Each number is 200 + 30 x the weight over its row's rms, rounded and kept within 0 to 999. Layers, rows and columns count from 0. The size before them is the row's rms in percent of the matrix's.

# layer 6 MLP up, 1024x256, rms 0.128, rows 500-507, columns 0-255
109,203,186,264,208,208,188,167,228,192,158,203,201,178,187,201,170,192,203,202,225,214,182,169,199,165,220,150,187,196,191,205,180,288,218,170,129,189,199,266,166,238,204,151,181,201,174,210,203,218,217,167,166,181,181,211,212,218,215,160,228,224,149,202,198,159,185,241,190,187,250,227,180,218,189,238,201,220,178,199,231,197,248,162,196,169,232,169,221,202,179,251,207,130,249,156,231,234,231,223,231,204,240,199,203,225,189,220,212,199,216,239,182,193,181,166,185,203,246,176,246,206,125,240,221,143,200,158,199,232,197,217,203,164,216,184,199,250,193,211,181,196,160,174,194,246,240,195,169,166,242,226,245,178,232,163,205,185,183,213,191,181,155,197,177,169,224,170,180,192,160,173,179,228,151,197,222,213,220,200,256,232,200,184,204,186,208,181,220,250,206,283,171,208,273,188,224,164,196,204,252,167,260,227,222,164,154,214,197,189,131,219,173,234,244,217,250,224,221,183,198,195,211,162,198,234,180,182,123,142,217,206,233,154,200,250,176,210,152,259,150,175,188,231,221,221,186,187,212,216,175,239,183,221,233,172,210
067,216,194,171,157,236,188,213,258,103,202,199,169,211,199,156,235,180,206,215,186,212,199,201,227,183,168,195,206,207,172,244,197,166,168,232,174,206,248,211,195,236,246,217,213,256,204,166,234,233,250,164,204,204,207,201,139,198,229,184,205,223,203,201,145,150,185,184,189,168,183,154,181,236,214,206,202,169,204,144,224,206,188,129,130,214,182,250,229,214,231,229,213,263,201,169,167,226,271,162,172,239,223,171,237,225,208,169,203,219,171,190,198,180,183,235,200,233,184,212,166,196,177,250,255,186,159,272,142,177,176,170,225,248,226,211,221,192,195,140,251,217,236,204,170,247,232,205,203,246,219,196,223,262,253,164,169,169,190,158,172,170,192,259,167,188,259,215,174,219,186,170,255,202,172,180,214,206,223,192,184,215,201,180,207,212,183,180,218,223,221,234,213,148,214,164,185,188,230,227,197,227,216,191,222,216,189,218,162,198,198,200,197,231,197,203,240,178,223,265,235,209,200,159,205,220,229,206,209,191,139,182,250,206,223,159,189,230,215,202,198,184,142,176,145,241,209,196,243,215,226,189,146,212,203,193,209
100,240,198,236,202,210,234,204,221,172,200,214,165,141,220,208,205,209,206,261,214,209,214,233,194,166,229,221,227,178,179,161,199,200,163,234,158,181,203,171,215,189,241,212,175,204,217,204,199,197,152,176,197,157,161,211,203,197,204,152,172,166,160,224,241,199,214,205,243,261,154,250,188,191,157,184,221,205,115,177,215,182,202,269,196,196,228,222,226,168,150,217,260,242,231,210,187,263,193,145,171,214,178,275,278,246,213,194,203,166,148,189,204,178,280,212,184,190,231,251,155,235,215,219,194,239,177,185,180,201,191,159,264,210,224,204,180,186,258,223,194,188,194,235,221,211,208,228,179,236,153,213,185,193,190,165,199,224,208,207,166,173,218,192,175,244,180,217,200,214,186,162,236,240,183,191,204,176,261,190,210,203,164,212,198,192,231,173,180,193,220,188,252,222,259,203,124,196,199,171,184,219,227,165,190,197,187,199,181,188,263,179,227,186,196,247,202,233,223,158,254,229,166,201,160,205,206,209,177,193,197,209,200,201,240,201,246,195,221,179,222,139,182,198,220,199,161,216,231,202,166,211,273,270,243,175,237
091,191,194,163,171,236,187,197,171,220,216,209,192,180,255,167,216,127,212,228,226,195,207,218,210,223,188,188,166,206,191,168,258,219,204,182,166,232,252,166,199,184,203,164,168,127,216,188,195,152,209,142,198,146,163,173,186,219,222,257,134,183,190,166,187,165,170,222,169,241,205,204,171,107,251,192,195,209,157,199,235,190,210,161,210,119,184,232,191,199,198,138,228,177,234,204,217,227,178,171,229,203,231,198,186,203,162,259,238,199,261,180,175,184,180,202,184,176,196,229,267,207,222,235,185,201,228,146,169,174,174,173,181,231,146,181,197,244,218,193,211,204,213,173,240,197,162,166,209,204,278,177,250,238,233,155,189,217,178,170,182,252,225,189,220,174,214,184,201,237,195,172,196,188,194,263,210,186,245,190,181,177,165,201,194,188,157,193,211,166,201,221,166,173,238,195,202,205,176,170,160,196,197,225,187,248,213,145,203,276,167,247,201,204,214,201,216,136,196,160,189,182,188,213,215,202,171,170,141,188,174,208,193,224,174,129,213,179,175,213,187,202,225,203,197,162,205,245,192,244,185,210,177,211,254,233,216
065,210,192,182,237,197,199,196,205,173,162,273,225,208,230,230,190,159,195,222,234,201,282,227,142,219,164,208,249,181,157,176,207,176,223,166,165,253,238,234,212,190,210,247,219,150,220,153,153,186,186,202,173,186,212,179,210,195,223,182,199,212,200,185,174,217,210,141,168,186,230,177,209,213,234,179,222,215,306,268,219,192,239,219,189,217,195,237,190,171,157,218,225,208,256,212,174,198,203,161,214,186,197,224,174,121,208,184,181,216,208,188,200,147,213,220,210,169,199,192,214,223,228,211,207,122,228,173,224,175,237,202,199,218,215,195,171,198,198,185,159,217,199,130,197,198,243,152,213,152,212,174,214,139,279,212,180,238,183,206,244,132,148,196,217,183,225,234,208,199,196,233,201,166,207,207,154,201,203,150,206,196,151,198,172,210,211,206,250,218,212,133,208,191,220,210,237,266,242,212,196,155,173,204,167,201,156,192,206,169,188,197,203,193,183,176,215,262,198,235,193,201,151,117,220,213,206,211,188,201,208,194,215,231,180,164,240,244,211,142,152,196,194,233,156,205,206,190,206,195,207,209,204,204,183,251,159
073,226,223,240,180,187,196,170,198,190,198,224,231,173,200,185,198,232,185,223,186,145,194,233,238,235,159,149,229,167,137,261,164,176,178,221,184,173,184,196,225,205,196,191,206,129,186,163,212,213,228,214,186,206,231,209,159,183,172,187,199,195,162,183,217,192,268,238,201,171,229,199,211,203,218,171,214,167,164,163,256,178,197,217,195,156,166,165,244,198,161,202,172,224,211,209,152,227,154,183,213,212,195,228,216,194,174,199,221,231,253,245,214,197,190,211,190,173,197,210,181,157,189,228,203,192,207,225,179,138,234,233,185,200,173,236,240,246,188,229,227,217,222,188,197,241,211,223,176,251,187,177,248,265,190,197,188,239,131,143,178,215,235,169,136,215,249,200,235,231,208,184,194,196,211,192,193,196,233,199,246,195,142,217,192,224,211,180,304,189,153,166,144,189,192,181,226,222,219,234,210,203,187,226,197,201,184,235,138,227,243,182,252,182,243,234,179,198,200,235,212,218,124,234,257,173,199,274,179,184,173,246,171,207,182,166,201,232,183,269,208,225,200,245,179,169,223,269,165,180,200,186,183,214,196,181,201
123,173,243,207,191,166,279,165,189,186,177,140,215,165,186,212,253,198,235,288,167,176,181,222,190,224,197,226,198,212,216,172,178,196,190,201,210,167,187,155,219,221,185,258,191,230,200,179,236,204,224,187,157,177,168,192,184,222,162,228,182,219,203,249,170,252,215,225,122,197,195,240,198,110,200,211,231,196,176,195,205,193,170,163,235,192,183,263,193,218,170,140,196,249,146,161,231,209,250,194,258,183,227,201,190,244,161,157,207,191,198,217,126,203,210,229,219,207,193,167,226,237,193,168,160,233,156,193,251,202,214,210,196,238,155,227,227,219,189,188,206,202,189,227,191,230,191,180,201,207,246,226,263,153,243,167,176,203,198,254,139,199,229,171,235,197,181,176,205,211,187,184,231,241,214,206,216,163,238,143,220,265,175,232,227,189,213,200,164,174,228,201,230,217,193,182,227,186,203,183,218,168,177,158,187,196,132,160,171,211,228,201,222,223,226,180,215,130,181,184,203,174,204,237,199,181,160,197,206,231,173,225,192,184,215,137,179,216,193,173,234,192,177,243,201,195,237,237,196,240,225,170,249,212,182,148,187
104,207,188,219,164,149,181,236,182,203,171,185,181,225,193,186,228,224,202,182,176,288,168,210,168,226,251,246,243,231,171,224,248,243,209,256,210,170,178,190,159,195,228,193,188,213,226,264,167,184,234,155,229,206,173,159,168,187,161,212,209,201,174,172,226,182,220,218,215,170,210,216,175,215,165,239,214,162,210,211,234,285,149,117,231,190,183,205,205,179,170,202,227,190,195,175,221,192,157,205,198,222,234,236,239,200,221,189,183,213,177,223,194,213,231,230,188,203,198,232,196,196,202,215,205,257,269,122,231,156,179,207,186,220,215,208,208,232,155,199,193,198,196,184,199,206,195,208,217,191,225,218,174,160,192,164,227,182,173,245,140,145,154,244,215,247,225,163,172,267,189,233,204,173,186,179,203,117,251,229,196,175,192,234,176,184,193,189,176,175,254,157,155,205,222,149,193,218,201,240,165,243,181,177,184,184,215,234,153,157,186,183,241,135,202,236,216,256,179,172,211,201,222,221,220,180,137,203,156,211,192,207,208,159,239,184,199,263,212,212,179,223,209,194,208,174,183,164,225,230,214,226,198,190,256,226,216